{
  "d_mlp": 1280,
  "norm_place": "pre",
  "init_std_qkv": 0.0322,
  "init_std_down": 0.0,
  "beta1": 0.95,
  "beta2": 0.95,
  "lr_head": 0.00646,
  "final_lr_fraction": 0.05,
  "seq_len": 256,
  "dataset": "wikipedia_en"
}
Each number is 500 + 40 x the weight over the matrix's rms, rounded and kept within 0 to 999. Layers, rows and columns count from 0. Numbers have three digits each.

# layer 5 MLP gate, 1280x320, rms 0.136, rows 0-213, columns 192-255
415467507535489478502501553513457524449554502509499459514482469483498551505519455509543506509470481479498480531557506449426516552546578465420560547507538453506432498473455510475457425491540518
450463422514487436582523470480477566565492456533564530494464491508537541583514572482541424582464529485556529523565442488568551505513450504548515559399528552464546472510535547510477582509501473
519437591482530525414500519512524494506545548434517509489540499503566425428498482449517466479504538472471469523547483508499514473508475583516499496482482503491493576464485529523516477475494481
502485459464465479473474419512483500570491503495547509495494521492496454434520419503410497515455444500532485448521507447494496506461532511515500565585437525491522486514503505482528482462455499
470502484486555529383544447485526483572523464464567512434521590493465466467514472540515477537508522485491534487501495503475534503508471496406507529503444537487451561441507465502533536457586461
543511547517534459531534490500484499528450480518461504497494450478535470433566470454453490441424464521504534496527464478516505556546486537543475589554499441427474490513445491490512478450420478
538479481481475457419491535456496504522525472530586460463491463466462475528476524445454505511483515470476474511483540456449479513507515484544497443469442465457545547420496521538545504496503511
525501501446513466517531534468402496560544367503479499445493483501429424549472510543471453529493556504397512516542511609519567417514502536505538515495464514489488517479569561508532481481545496
472485465464519504547564494492438484526559545522522479510480556546500492519507466535465504601578502550488503523499460521481469569525502499514569595518530527470511493466483524388541535459454509
502450464478534462556482471481489495517413488575530597523503465462539461524537565469518557560456562554515522491484542485456457529478542509490514436566499462514443539548473491463440425504491466
560441433453524508465466449533454581472503504441516424514533498550456489413433456486553473511519523456509554467499490444442500542564502484509533498582510496517509475526445562544440438571510434
516520462502516478467487527498451442481494587438492523435483557572521523546496543466450555541515492522517481576467468520512468481500461456487476521496571527418405458563536505499514497515453510
485428451466495496563548515547521486460511513493483490475476464560490481469490521467536559456474458495389427439540482552527515560514412559515485465476493509519511598545505451491539492402480477
476516490494503542417527448520482477519509452532508513502499503516440449494411483517551548490491430516504477473492523481505448465533497555519507478507460488481507486471498420541513444507433525
506556517492518486479523474464577608510430545578554567492408558496534575511477494482541455532534505528504531556421547509490424548579503539547515438557537431417490523464443474553508470556524477
495512532504524505506511561531446518516493517492507410526494424505496452470514552467483541507489547510538509469582531571472544468485518511401512472563537541483466517551557511484561569442449421
473515472573501459538591433581475572432522520460458517460470443521448451480520439492499524535473445488441545549521535551522526458553551482466440447543571513453532487497525525575523486467515473
494464480540533477441509482494528443511477448510506490469551557569433468466475515435528494441493523428500527406550567476499477540533427481505502531526451460563497511481502497505541503542538555
464528487527516529487470499518509450515503467522438490381511497499551474522445524460447515490541532551456539527546489509491532465533541521449460516499469521503501492492565481469512501474516442
556535490472496493517547487525490493511467513456509415531510540481575501486377456510515512558570531476479446537593536535470480471562503441547515534507498471488424443535495517488466491466510513
499577571429378568512507415505440465533469406453451529516564483461521443440467608497525506485525535457560460511503418540460491482578490545462509525612548500428530474479543464499496484515462539
428548496523468516430493502475504498484481642486492479584455478462473534444454531537542492508532510495407445521530488463525373504471409489469486437472432551462486447550487443464434451496495528
598506445492528513424442539520533479459517473482441509539523440477489556535539457486465454471511550547484558537543568437524473419465468483548524451454501502436584510550496539526494458456525492
480526453509524461495476416521526497505504469468565531432507434462469475530541452503505486497506521453554466474503554499515546530472500489571566460491491470566451512478488508540505441489532543
468530465471507468485443505526546601413454483429477568509514476460519521532454524462484515439471530492472471484454534527535487507496454507515507474486559577502496535375451451537603413483517474
506448456593535508455448493498532514478522516492483480514469510524566555485523483464556482497442517505455499485446538521547593494542414496446470499420475455495494569540489489447490482531510484
459451509564516508502514472420477474515431532494486540484510509573508528505620489495479536478497488505412592413484477493438508529592546548462498560478520494445542557513482489453545468471513508
519578533488493488489451504453502474481457476523513503545511478488533515520553493524482493460579463568505468455521565503471512528473629518496533501441502474439547539451441469506562544494488502
586471472496528426471581518568544481474513524435483547509553482548473542461553448535495563589467523463422480559485481527484483460544586493499484526465475436530527566532514528563504509463525547
509514490498501499468489513508447495484467475427516552573506514563524518500512571421538515503565439496455520432456538486509503472533570457522501472513577526471499511546463541450466576588493535
459505473548498440536531424443530523517530466568522486599544461556484485499402519494511481471554447491532477524496457485497471509469567474455496481526502442446451447453481478483470569520431456
497481501493556530537453519537510470564522571460522511516508516410551511532472521503486463443454493531487556593494462528511506536482507585501494498474523420475475478526506538530508445477556476
541534510528494449528430506559479547497560488477574514506493475433515469517554539489507598567456521496514530505485537498557515516444513562538518545439483501421508488476585494608470466509503528
508496499533482488470546528498499537532539546463494462538482515500501441470467547487493522518507496510496490465505541487432556545469494509448454534491542490490522519483574434489505532467531580
560528453500522527561452546535514489497481512477538490412453479517511514495511507472456464444433494524486514518471533463552640531480496520530558559540425473537483487496504577508575517495475483
479457494460479523539468493520475489515511513466489472523479533472468488518480476472500445517522497555514429549463516411483442483487452579521501523527529444524530521476532519584504492526527462
509479529521535554541540515385468560535498441431559472487387506538498510513506479509553542499459436496473588480500499464411415573565520564478490487511511510568508434491509538530568557485586473
537485549513537487431516534524467494483475463505493482485550527511578458514508552439471477501537609456512512453450465507519499602486465513563508454539453466556516512483496516498511512507542525
476524535510537501409506379495459573443522528544444520550500529331498511439503490519477482496547486576517469489566530450545472448427430563540476487416537430498453483479536537529499502507501530
471468519515516482477558450503473560421468520616551527488451474500525461510512474486517429486493501446557498568476548492491474483551580472527444577463533505541547495487596548542522552535493456
504480529474464506458505521474465503464544470499487568526511477469487434561486553479437516491478479456559567489515410555486486422537557430437500531431516456553451517498563479504538565518496546
524513437505589588491582470485456584508550439525505495485484442544430445494512587443455500458487545419493489549498519551484506533538456502465449557513613447453531540501526563556479507557458497
492464491493454400494558540499530490512532538525492491465478482505498494524483571494532551525453467515415505463459467540466456521556506564549508490478491477502501512485508495480495466484492419
454475463501509540514567462487514458469457555500466504527462559482478455526562507511445514487487416484491547402472558472470485567525504559511510404458431432544455524520448482440399498453481500
450451488521510546514499429484534522550533401455536510556551501481454513514499367515481574535505490440530443478469515545467532480520486531491474476531512532557491499479530474508530485458489525
484517490534472514496479485504477489524614525492465509475460561476493485449490501547511506507408493483505502469502527548435510540489498433506484524491544507446437474550515479553571418524482460
568441487404475532460477515503552504515484505528482537410532535475463503486514523494506485525496487513481503538516490501515491561429477489464535521481534512499494468522522531519500420492508499
441505505465503549503471522520466499431509557491526524411434475447585533486510475496558444491502489415396508525584554510518464469492496495481543472510481519471527496621597504466465504470445499
525522488457494517546445607496473508431606501446491489570516401532488448482546538460577539472503481501548487574547479511496546501517462458566608549522562552486495505495535545498552462511447599
483552460572448434464448480538447439483465542508514523510411516535520481519549525507523523556509503459562475512558476466518526416504509548534519471505527550519527488530567499564429405461519539
461425494495423432573456488426528470543536506470546469475509417535454448474495558502546456512493488554472553496460580590507509514525528527580527494510432477508499464525475541515536556538503475
504537525484435488454657446543511490519495504457485423503484476514453521466489527554489543558490447567450491582520474492475463503500488514466484482453594538448535526564561578494518479485452427
499588468489460487522540495448474474496445529446524505458458600532551501499526503492542495572529484520479555469470538420437449496454450553478503477440474505497461446449543530554525480497511449
525515483495410480514426551484432554493506476491501526545482470601541545501596539527508503488467490554463426502472516495434615514482505571460496466506495528512579493479491480464481490492539444
495477505471636380526505466475470511487542464449500539506534514488478472474481501487526514475454477511565427510444467519466569554557412500496490472555504523498561493506542561448467479488601520
545444460522496431477525524501461503462476453458478530476497490483553459473481528495546517506513469522484513451424502465556469571490465568532422522427471522548493545463481583526465510505515563
554511602539464483428498465464511488528412434495497480550493522538460497477514542472506491503564523506441515492467553463431514538529451498453492486497471544492459497474540549432588519477474478
461504530474486547524526477450488501424581478502517508441433470517503489587511507494540520502510522507471510453433452507515508546476450537468519466531471514456525531542471444452506501542530426
551497487466510492470529552520494542495477532534403552445472492520514496575457432442471513476544557473469457536483533504526493478541501524476487571516477542491585505553559542490514499446499453
412518501461485530581532433520472502507472403523477510499512481493576510571451438496501463531489447446430497498495511480446524509515519585490515464548532490496466480466408556512555498399450507
480481514479500525452595493522541483516459474483441501578473502573504482518482472518494475567557609544521572448490532541447463471533516492522462571488500530590543532497485565480442525431487606
474525504549486490540499541488484549517531439494569496539480547491464473504502484456510489559480489441488548565492547551466539570516510507468449488485457514482485557541466524572508481427540521
411499453458500457575507531496551532530551449445517500533485468507529478514490505536479476484483493545456562535534419531511440488602484442520476595537481501485510504447519550478543444532464478
478478500560461496497471503489537417481474429499471548480502520414427480450478523487431467522485447528513555494510518502513450540548570485456548469493473458574504492534480452440624499395526562
520427494462472482506563491514589498449472402535536468482549462554487535569481538449528542481533487524529471575480426542455555511517455517446528489497462566529463516486562573527551436490477502
485486426487553544530445513563476499494537463431468504529540578441484514537469498433543515492470479561495458453515466566495509521522508529459461530484561504518537436528507537504545516452506542
463523476429487456589581539518503604496501482532529488534481476501392480468533465545469468514482514463480531533475524484443431479529520559481491489487513514542524536407450551535424527451565545
501521463496496505445517488517453480567429497479503486494554505461428541535485513532475538454546528495532514494472581581465459461618478511539481507481459528505482562453585523440540418517486467
487484491477435506514495506484480495480526434468523486493486509507449446516428505483603565521530484513485477445420454512531517556525496493483496533505500497526530515591524550543457466547516523
515582446508510443422490421475476483469509482539486508577458422505515490531464504474462505499490555540521539391486518520515479528520498561498544452444501475490519517573456533478545464481509384
511498530496480544516528465540515514456506470496502446484439536541413496502473535462561471453522458549468439537516497533476515539458455542510527558507465425513497513530430488501496523554505547
461530455507483502566516483502439472479441526480473516499477469532443469465505494470468516482520522447509571446524479468486493471529488535541490432509471437536459436507477470485515526458500429
550499506542514521477504464504533510512451441505501474528433524543451518523567530517545484486420474463545467471485452472525497484557488552498472494537526526530550467546510539476488426493475480
447541529486510481499579523475516571510462377447533475513513388475494528539540524485473493523499530432500501459424542610487538490564395514589488501458489543486529576478541434449541426469460447
474476532497497534467511549569439493527458503544494498430496447614488467548417485509583449511530497556524582515573572558503549473535528495537446464492497568373488527424470441454474451482474494
483494514475514446491515451469456546484491465540524448528581497517487534484469486539418435533478547535509532484472503494519562498511532510426440521546493490475529587525514434406492459547547449
465556450471488447532566479443513506523479597476563467446538519501496450479516493501479505545488515522509490540497515458571551514511470503503424488503492516519534602386524494528597480489517463
501533483512494490462533419468441496549510469471463511476503482467474515506559485389521490517486526443553520518501474489495516519561492540463570500479494449444515562488458550501586483562485421
483543462521456565462503477519440437500516619475549496528449473443455538478428522443509499503509486490414518524441537463551522449578540485526499478437522554506535448552443459507477481492509551
430484526457452493454494498522519593522446480494509496521484568507614497557498529482525456470457496587428501524507523574432535494499508525467541501478560443470494541490479485524505527422533510
507524500449521491574477533524468541590607494467481527421471475490457485516543528487479551487487511482509501548509487435529574508517469534498480553511485520527499532548536495476489562502455545
514582546523486588506514397479479541490525448538480510511469436456480581489559454520532505438510492426500519544502466539517491443598494509461591424453514498452541495475528570488492482485454499
469487481525482486520538530452512503560464459503497558568475479488491502570534494507549411415502449496513476492515504538458490484509479524509528584455478461518465498423508513522555518467442446
477503474463534492472454465574543518476501545473498500466486443472583479508515576508527462481544487524492521513499430476495559511534415513497439496494464450553482512482511590528463510453532524
554485500494445507421452454492561516576519486480455526510418424572505482539535451500474444502497589467455545514492535502461517507526527611526521626509477513509483555597481521514555490478529481
444566441520455519474516548505477427448489590486506529509492557525474540525479515470515519464509564494455518516485477428482495526429581479550514484497525500435413475427473519489384540536564575
532500497432454558508511429508466521494503426462484542510536574521540483529487461519572480467490499504472482562486462464471489496530501496416517517473536474517501478541549535528517559400479537
441532478521510522541465473457541541485557476525489491522464447587479493510483471514504426525536512566458501475555481546491494544519539471534407534471475477480586515536486588471523528516549514
479507480518420484528502490548526505507414494465538521483491443544527533554524506487440488482481444611547548560534488425498449549551552493491479496520548524478472464537516549484435529499463529
467468469513473569433461475481518469447521500477508476451429458513467481476474476431549498484559498434489500460497560507517500459510495481522517448483469488516574507509589534515461484479497482
525519384527496524438530495528498518483531481472498586529495502582527411546429496599448467494493534423558492562515556480518489482549406490501566528478522525522535443501459447492462474446458511
525564466472524499454486492618435534495523484492459515512472500511455539517526460527504515527472519476546484544491577476475472509487488400516438554440564521497497551606512511459485481484576447
448517531494553528556454515525493483470582503460516477490516486507517525455540546478504501436502564486549450479529443473473546510605495397502354501492486481517529560477492553530460461511556455
553468490477501473549491461505544454476432506417541514540500528463555505537506464462561450466511537505496517464519513548504462443537502504439564531454548527522443580510550566533497482480477393
538505528543464536534470511528521501587509451522520510485559520514494467566528500576481488552521479473531501420397469544481496507544470511542517503513521523440497535512529544527508485535446537
481496520572522476465461483498532572441478483500465517534528512558520492527466482460443534492456530498495426461547538514503511560513506442460540467515535407562414544516492527490473573472527465
460484488541489518482513509532443483486551472500471502535510539435517539521515554502461470494492456476548569478455504506501471536465554530453503513470411457547505511516503485527535472490517495
474542470472480479455469489502501516477504500479565448513460480520496427447500512520550541521466498503479465588528535465438446503485516490451483430478529567429541436499598588481465528498531489
419533588439498515510499488506439430432473533450535457552482477474516516479540563570524469479502502531468432536537531431481509557520564498541484537537541501507533559546532521444543563513552455
460533535482554437438523523484453465450499466407600449532511464494537540527497465551461532560502564533446477460504496483488580592537501492462576562514519476570449542509494445525548478475483466
544468519511449451443527512496473495479573490489418498477510474496375509532528484493563504491477510538522547532501537491375438503420507522540468525494473528559543490475518500477465528559521496
514487443514465577420520534541534572507456482493476459479489488449496482534556555462472435597500535480475497502442567590459460515511499562540448495452492524501525483574496509592556452477483538
496546474502479449388459435428481532499557455532512467528494477494493492466488475502389544447493453505505531534520551491453535455531461438491459442539520546503529481468500486496564492519488561
502526517447449499500491535475527519486555387528564505562456518468491472555482493532555512485465526534530493533580489501469485501565455493484544581522488525457510479528492514521533490498359559
518542450516510492477510467465502477543441467542419462459548561506534409557536465528470525495499465487474501508520485482481478492491499548501520546546519553489393524458519569484497511539514466
447540411462451527535430441578508496536539575545549618495565501425607477508487462486446477472455488499519504444612539521464486489468497496446521478506467466449507483428486524501417531502610528
506542494514545515469559445523552543423610508562489538529512497515473531517514501475530548533512541535494502490588487492556498458510531484488529508497486527527494508513499439497545515568505535
571575534484556554354464522431386491497431459482571542444477446494422502450490484462493516426538515473527488524546538446497441544541512503430513462465588488536445545570512455514521471497507482
512526560575456465524557479545485502419484490486551506463497484525550472490523499519489496529420484461483444543440505457541487533550436466476512474459539426548420502553546535491539443467547559
474560519483512454493511517501484433501474451568476485554544541489494461555442411475525497552538502527495478506515484435523483560428590530553540470522496372524421444503482539492555440496484574
470468440526407562477494493440488453568482499504470497522439425540474492458497471465544506495454444522490502443465555516489480549519475533449526462548512462491505468455516537536563492478512450
454476473527526554409440545465590456502500518510516501489487478470507488556548538507506394490507525492516511581564526466509501499525438499489572526459543506447517399491537542591493562507526476
509526462481464550445513484459450496584518528521508468480507513443563553465557555505537487508551504511476486491447534491485477505510488565482436454490474575476504453529485482527481532494534490
410532424470498462505516499538537448498526517476523501551485557466499533475491521543523518514520521516385421536489533525557542524511493436518495449464502567437527531488452472463575501471528527
548526521511412498421487494470471469537562533455517503536535507433434482478417515486496456489475513495468472493440461527461470537540493435536535491419456488543464560556510536486520434526504501
503562493529446478436499473575504532473546537561545523553490430566445441533433531406501528464510483584513503425458419405590440493510484489562522472577475482450530500502533476475603479451447482
484475574479454536485571476490561454491557501589515459499507537427508464420490475501427414459523476477474515521385477492396463495513555515583559577495558536513461484522488439497472462525416535
462417392461449471463489466522421518506463515497494497468537458456511431495528495536502531538468461623496547508445447551507482520558550482528490479546496449505518500527461507506461467487510484
511497523510477533587514506449498504576519537469499542466492487461473478472494506408452529508543443431452497507561503539505525568578459443497557532504478488478509486506462520501466451457421440
556482437502531517502591540478483499416469464564529536520465474431470506559467542426497517486474558386439503502486495507479525482572503530497554546508428494482489548498530458497470515531547527
465500478516542508449522474519532418446537568538569471477505505456511484504455492559532450541509538466533485459455534451538386582610421498465588558530511490458445450537488489568545489528511423
532547442504508489505515509472503465528502435462473487395470485432498527518492601467501552512498502485510445418487453489526468517546484585488524508473517460573501528515439548513583486553520541
484474491479575506499546469428425516530512463394530442475513488516510472497434569524427494531500415523468482538506456558500528547455466534545438479470544567499470535555566530512528495503534462
453561451416510454515516515504478500545477512446490433496579518476515477487533498437413475493432548487467555447448458517431492445553507505486478558482435449498510533487522499497465425504533511
473443518579469522463489489546442554499532544495465441577461469458479529549486471506477454481537523510490518486482512538498468545551526476457535427590568507488524602525485495473512459475604460
452445520455477566458484423493565525480444474497504516537468516510503466462517534538518478499517562478500476451462537471532478471425522512428479504536489509503578525496531453531510470548511506
496464489478490490486483494519490492436347542547531527485528484429486492465539464452419446461533542534517472451457510516484524538536507555468444505498477444506481538465504454518544495513485509
475511483501493548467513457547474510506484537543460510571439550461461571482562505496490561520530523469481562502574509515456548495463556577551507475477534486495474493486489484540448505487437495
458516508466472519423560500530467507423516470511532508513491481529491433528493492501545509485555500585477468463560564474504401491518468564502564550500537509455564494588506531547573479464541570
419550508484530461474468466533539472502567535482544509542500549509482432500484590431501549452525569434509456492569469547532511463572558474478564497432494448527565484548437557551470561425519500
505506593475454501508501560484467514547473500461469571465505564566440473424535504603520473469540470533450413507550492518496458480517412466509459493475544514527514496494499500450542591479446522
452560481507490481545609479463474514456458496523515515538450507478549424497476541495507488470521498499553424520504550497530466496498526518527508468521509483516464459569493493490526499495497469
446563561469515547540518468496483499469476481445502529489528506483464514558490525480544432479511505468512531441463484522512491518465485480434491430519478433535474521553448549473509499448495417
603463477552424498501505557530506501444464495493501432481521435479517427507483542538455503494535504561541526469446441477455476515497486472489518487428496535529466548482502474500528463538482555
506507511454500457393494550520440536547540477478470469533440493509503483548520504536448506481529522541509438574450491496445491455430515532493539499475510497413512537506504456490481505520505434
437475475560515474527584507398527563548465457506553514527512551506529355461542540412419517413464455466490486480431599527456517526539520520520429500508514454557447434430507510527486464498433493
411494454491524518400489490484488493409485572483453519567475507502477524489469539482524445527502545495533494522487546489496467419476465575465415501509528508596448477478468477467427486493462507
601521450508553473509457505456522530521533471495476495458508522500515499463471477468527489544494482482504489468517487556469494510514554556487517489509446500478495506470493462535568470497537553
512492600508441494503461548539479620463512539513479466564422540452540497528476489457587553498463507573489475464460527496449462572409545485493488516497523472523405512491426596542530419501470527
455447482444556531470545442559430533481540486477474527499489534540446505503427443491520518454456558508482460560582566451469482523511529556517503585384540567535442523547536487474467506559528533
441468555494528517540515476449551440538522578533461560528479452551486496446518510527539478486508530543458450526460516557602479503526528498475484475477426492412458473569590514548618466485517441
479503475519491490534483406484509526503491482491437498551523526495535472500538459446460551531506459554510466458482553493440549434384485543512457482468503497482458440500521522445460501552491471
534540521453503572470550468490484589503540424472529534478554423473461503465603556506501520527591458483448509526470503477458522554550512536511501475480470523537412496551506550519474450484474479
635501434493512527465447466455477533463541524561540491532431473557468523436545483482434458555564437489507559524518542520486440498557488522495513475478495540490521435566496490479451524507553548
387477515428491578466460514491530528428571523505483562518408452518486450521497465461524578507442456522537505519575530472510482524529494401537520516511506443528519547502494493480548418484491493
519501494430462486486506440424536545535518585514513414427530519520508519521451499493464537513495444511478488569540501471492540469519469448526527429514464500486548505515488505423496462438472483
463523520524489505513580546529445520499491458435555414455499550415484564528514453473530533550475509539568584573491493472476490545488397554481430433459476433406552567513518503574408434456502471
451511480551481467462459512470500553585468519513518485461531512414542521501502541538521513488470511505454513523586537508530510545564500510482488489434456463463570560531574507509439488496548458
534482465519521488503544466511460486518581409523498493476473446468554502487453529541559461515514440471484495528582493578491513579477526446507561499527526477497526469467523501502470486481479580
519555513478456454514472537497495456498548535490537512524574524490597547581523411544522461522451497516519449515527545483519550483577513511494549430520551433458492519491565507522464463557448496
505492462449492498489482482510538510515587481519537477548503507425504501439537532524567462486523495506471562490560469439581535522550440549457498478540523454377512417523561556585487549494464405
458497508447451474425545536540593521512460583543500476422548501516546496495536578534472519502489504558414560479548487526432522455524484527517601550519546501503461462481511490515432448523431436
572511481498537493463511468505504556488505483447513476498448472567470426489518490490512429490436422502517548476506563487513481541523534552541512467506587483530499513520532488451519520571481472
438587525520541530402560580518482444568480447536495511377464607540421448502467557489547547513486498534422474504547522501514503513481477487582469486466489563504471462419532484498556512579544450
516514480423501518493477499485412477508486434569514524572544414547484515483465527463516525498505532504477484513565485576526492549455478504479511452527481527543488577491612495458461486481516461
488519477522504536480473513498505498568562500484517542577510446551502537450490581480491511444475446424501526494493542597491519488557490391475474510576468474535504484492505520460490515468489542
443500493589524490562535483477555494493525460465508455460490494490489432542480499519545454526421505536458467454490502451554526525546533514506485485513485497485513484454536456523577484503500418
527472505515486502509486496438429513448419484514473435572515523519474536550492509554480480382504481493558507424547385503572504465529538450495495559484459470427452478490526464493544452476459499
485467453446553505480504472537475475495506408597549524480509503494482588512482416565565547601437594476491518485573526477466499537545470532564550577484439451545424487518499512497607485415537478
405497560429440449511453461532507511536476443540492506493567459530510549489541552476493429499444494452574541487502518452521501513473491484507504480532495491455511449412499508612453518528475561
453541466508493445506508522495514557526460595500500490598505504472494547576477486568455466513535533442449487566536509476599492560541445492442495499436548458464520527439509503563501481514473477
438517536462494513477531517499486509538519484614444513547436522564497521517439523501448572487522486441539460495544535515506543505470498488492549593541531512488443429433502504471467494553583438
492485584541510565487522514465506545519522478474542458559522558523476462543474497548517443553532455520507507470507559460446500531485504464463542444520447462497500540471520459502466537465489495
525473513488451531543535481497522453482497466463465526505551486426495502504475479567460532505543452436440461470511435482487541478553502552512573513461519560560538527469567537550551514479554510
400446509508477455478505465439561522427493458527438552568512515465499436494472476494491461471478499427526560462511547504564532519591523398477500437523451470508436557442483552597476513514493534
471456486523506448521517469403504522527477431464512446499473507498490429492487437462458551522532488484489474517419495445493534499522509470523487513527557519453559487538516519517532462497483486
391509499559506464492474519473469495510546468477524446426441488476472536502395446529488569497482501479541447437426511511466466469544521530464459476519465549583510449474538475496518504494491529
479526480505475522495471574545563504497470500520506469472466472515527524544557477421521484533483547590501504544511552504615604539590511509503488445513482505504518456485571436401470458465503461
451526521493490542522479494506501532512491482538535464482515516587488508464446512477452469502469479462539480469490526564498482543558492567501543471574477474567558536511515458510557465460490498
542479496535487565555562464530437555453436474482448476494485539564508521426503515531491526479539490534495503551543475576494561437556515508484489510487494547459472481502510509465474515537528521
465478495465469480506501510531474453456493555496476506557499516497463525508529563486484516486508455479581506504522533507460449492541502527472531518515489455539482494524582484466480537473464536
570544505447480462544502548566507460466465562525504483562532475472453452581541517472500448472481467472557467480495491439473509544518532442485492488524553530512505498507515577516484494515465473
449507484473514484485412536455471507491490505543503477540462571536483562515417505508455490539528558494536479413492478515486490509550504492450464518498472585506423476445489502481558465522505408
492483525515497498453476528517441496482514486572447512531499513480514512524516571507535503453506438416525475378476563442557487627539446495537506476481473480535482481501448484484483470519502522
459465519536498460456527494525578499533550467452486497462488500449513462445528485410522518508568540493508395456482524447463516455499547469534466493485497507517442485525534489488459430493538518
506479455519468427465551465497492556522623525507449498544459536485560502514592427486532505432472539497359535514486456487544542435464517542570506528509488493437450553465560478498458477492493404
506508467508501460485483495466481526493525514519494532512491510516473486511453472471513463521507532492475436467481482484463487435510419431452523533562483518485551486477476494529472526532489473
533552508494527470528472464433498493492435494386503580548541448518537494488436504449523595490524513491440548481528523472473481578508556505487457547522533438530543556513446441505451444485428550
505534475514471490536520490518488499390525422470542465499508456500521511469592448555453494480436514529425503493502499480444479508491437555402434514514517527495501473441513537471518525507504506
517463475442514488485543475488535597446447474491517522495551525517487476507483478512528473496532486483465523460493467447486430483504442447506444520493516497499418497513494449530519525526448504
487467443449505532467516546455507508499502518477541542455494560495486505510501534524515450494507493506462450454449494560452531493491502475529475518505467470501474575560591414598467484444431490
485496446452516479557475445443441560537507502515476524486494474541458548539533518483511492495497509542549467510511466543539598512537500474539533478529495540492529460526434564501553439499511553
439523528478548428451531547417575519566520540498495434506499506485550512474461498420521526498452535463426444532538516482455480537479529560530450433492540513563464525514547531465452478487492512
533551445466503448476558501562586531448470545516485493515515554572506404435551445570532528446478539457498515472573490507434485534512525491427572556462541498532511493457511404532540419510441506
481461470475490540530487512474501504531539509521567472453583570428490470510516477510485512525503508499468492481489571490585510512527530516501494444457558491562497522475527499460557486503500527
511572549581496560619539475479479463492455491504510442555569454507516534453523564485438579501557455549494520488468511504503497484465525464447476510516482471542400531537490522480473537422505518
512548463469488488487500508457454564500436479448556534479465485507460523528483577519562483499496543533536467543477492537416460461505520529539529507484509563556577486523522447509470507497536488
505433455481517461491422454472553537481450476437542495537566466477432467509520536395507530536534539500533450513456517571503572455556468475477485477464453477511468505458431468433504538532434448
499513510464444495498553499569520519449524501471460483542539543500519502498431501478532428512484541516500479522475577528513460481484501506463449463563500572535658538508513528521498448509548482
545516474458456477499497484470445537543532476483472489541482507510480488494527483569524399510521476514504506458518538506491404506454500566477507493469504476483463622475481483530531577551479425
521537465427462533488536499492464595443553543546436492487554530498550521517594579516462578521570555559500529478558521481483501523451557528498529526474471481497472472420505488437439508430445517
497503533456507493433474514462497499443454510423573489513496484543498471490543464537453437561496505498477520477505500550435534498521540521475493516441534456461459498513476527498519457509414566
451486475508501477487465489496472418532447480491485511580486449526524488566545508571527457515623471453486500452612467522532518536506498562414458487456510498509490452503550501473528564476479523
500500504502441519496526493466449496513510478517501518540469450499546506408571478491515521542472536478478511459473512539491446535435477502441510483450473555563501414471517540533495440522512561
408516469496533479549531490504432533554536556542464461492471471481521536514514523392503437511493490527471465471473527569530567540456472504543486484441489526498523425515488510485478427501537494
470549538526501479531447518523537579582524490444510558415543549515504513503488484435447500508541547461493565479561409550578452517557504473489493512541536532539447463503548576436552510497550406
428495467497512513455542522487492518527480519476519530523507516550524468508471470521534419501458463447536502538492525505527454470617501554482491457507518548513494497519468525493510517490503462
427546418532476526453532452526544482494534434445588528491562492482605497484541505522591512546521487565484464476532501530540504549532448588460480490469532490443509569455501483557523505491457459
494458463527470507584503536461498589545492500517438500478487493450443504474518473477476508450411572516492465538482468556496571518433509434476544560458502553503442456539482470509465446516479454
482477455466507509483527526519442521527519479485475502500502495508505478439615490488544527559518504507526513504484511561491503485565508542547458500471477546549532430461472538528501475504449431
495551541490485453621576417487469579614544508532500443593511445479493439536503478498551570487481591527466437540491478520466497465490546520486452541472446496569464510448469566468506425522503447
526442526546532547411473574515485513553480460465448443480526484502471499516516512464560502484481561550505491495491552500509487525562485524458510464511461455457570493513484518493536473522544571
445500493517518556521480468467472482481568476473580528559481485495493471493457480506500522548510434527417450425524482500507442478531505522510493445508492565434503508532515448558497482475486405
519513512535522511508461480564468493477549485507477447567499425488424553497502481414549488539409443495531518436518526484484491506545555537500538441392499501484453541513486527504532450555529479
495437488429481527475444504499472494457425498478467468474488516510558396483494556527554466520406531475468433572452449417471511471540536480512452504531443510515469532467492477574525449540552559
533502562505511463440533434420516478547525482426440439549468530474452441504467461614460525513502489432465513476453511631502543501550510477480495561518485540490478496556486426515524481517526490
432530471538425495576536489524501512553478489496543486422512446434486426429570556455595572462573461531495496580481492465483450565499513533521513523518538528548534499513494504516538457476594458
489583547443596544524534464419470525466491506562431523469499493573546537494462457489456492518500529525557496391523495517455487507491504505561468526411468482483525509466535501467499510475407474
537470413539558455513541389566436506471494475536524472529520508502468505503544470550513468500536457465438437483448445503537468527550537492542462519605476568441424522511533516550522594498534510
493482479487550558492472494444450538395551487582455540496542535520512481532475536558543550532494487449529483481536500546577481497524493445503472450523541547526483519516560486542542516524437490
526429488456530435444502452505527473572496523514457501480451487584482466531501497371569430557496469563532497438483460549464490482457489530565442485490517559480471520534542511516532576473459497
483542451493515487390520492506494535546492470498493486538540488453502511507449519550544451467493556526461481518526534522484533558488486502535595532489472535451481502499487463509447527517560467
521518474492506463498421453502512552474419449423512482527471498429494487465498495512480520502462485488405421510465528505482488503496508433549488513464503482493490455467469574630526511555537545
577569520451505483492511513464478470473409443523528499481510513602499471488468510493455437596399486528520448383500459469580514441511458481534512515466531440499556490501500535455510583574509452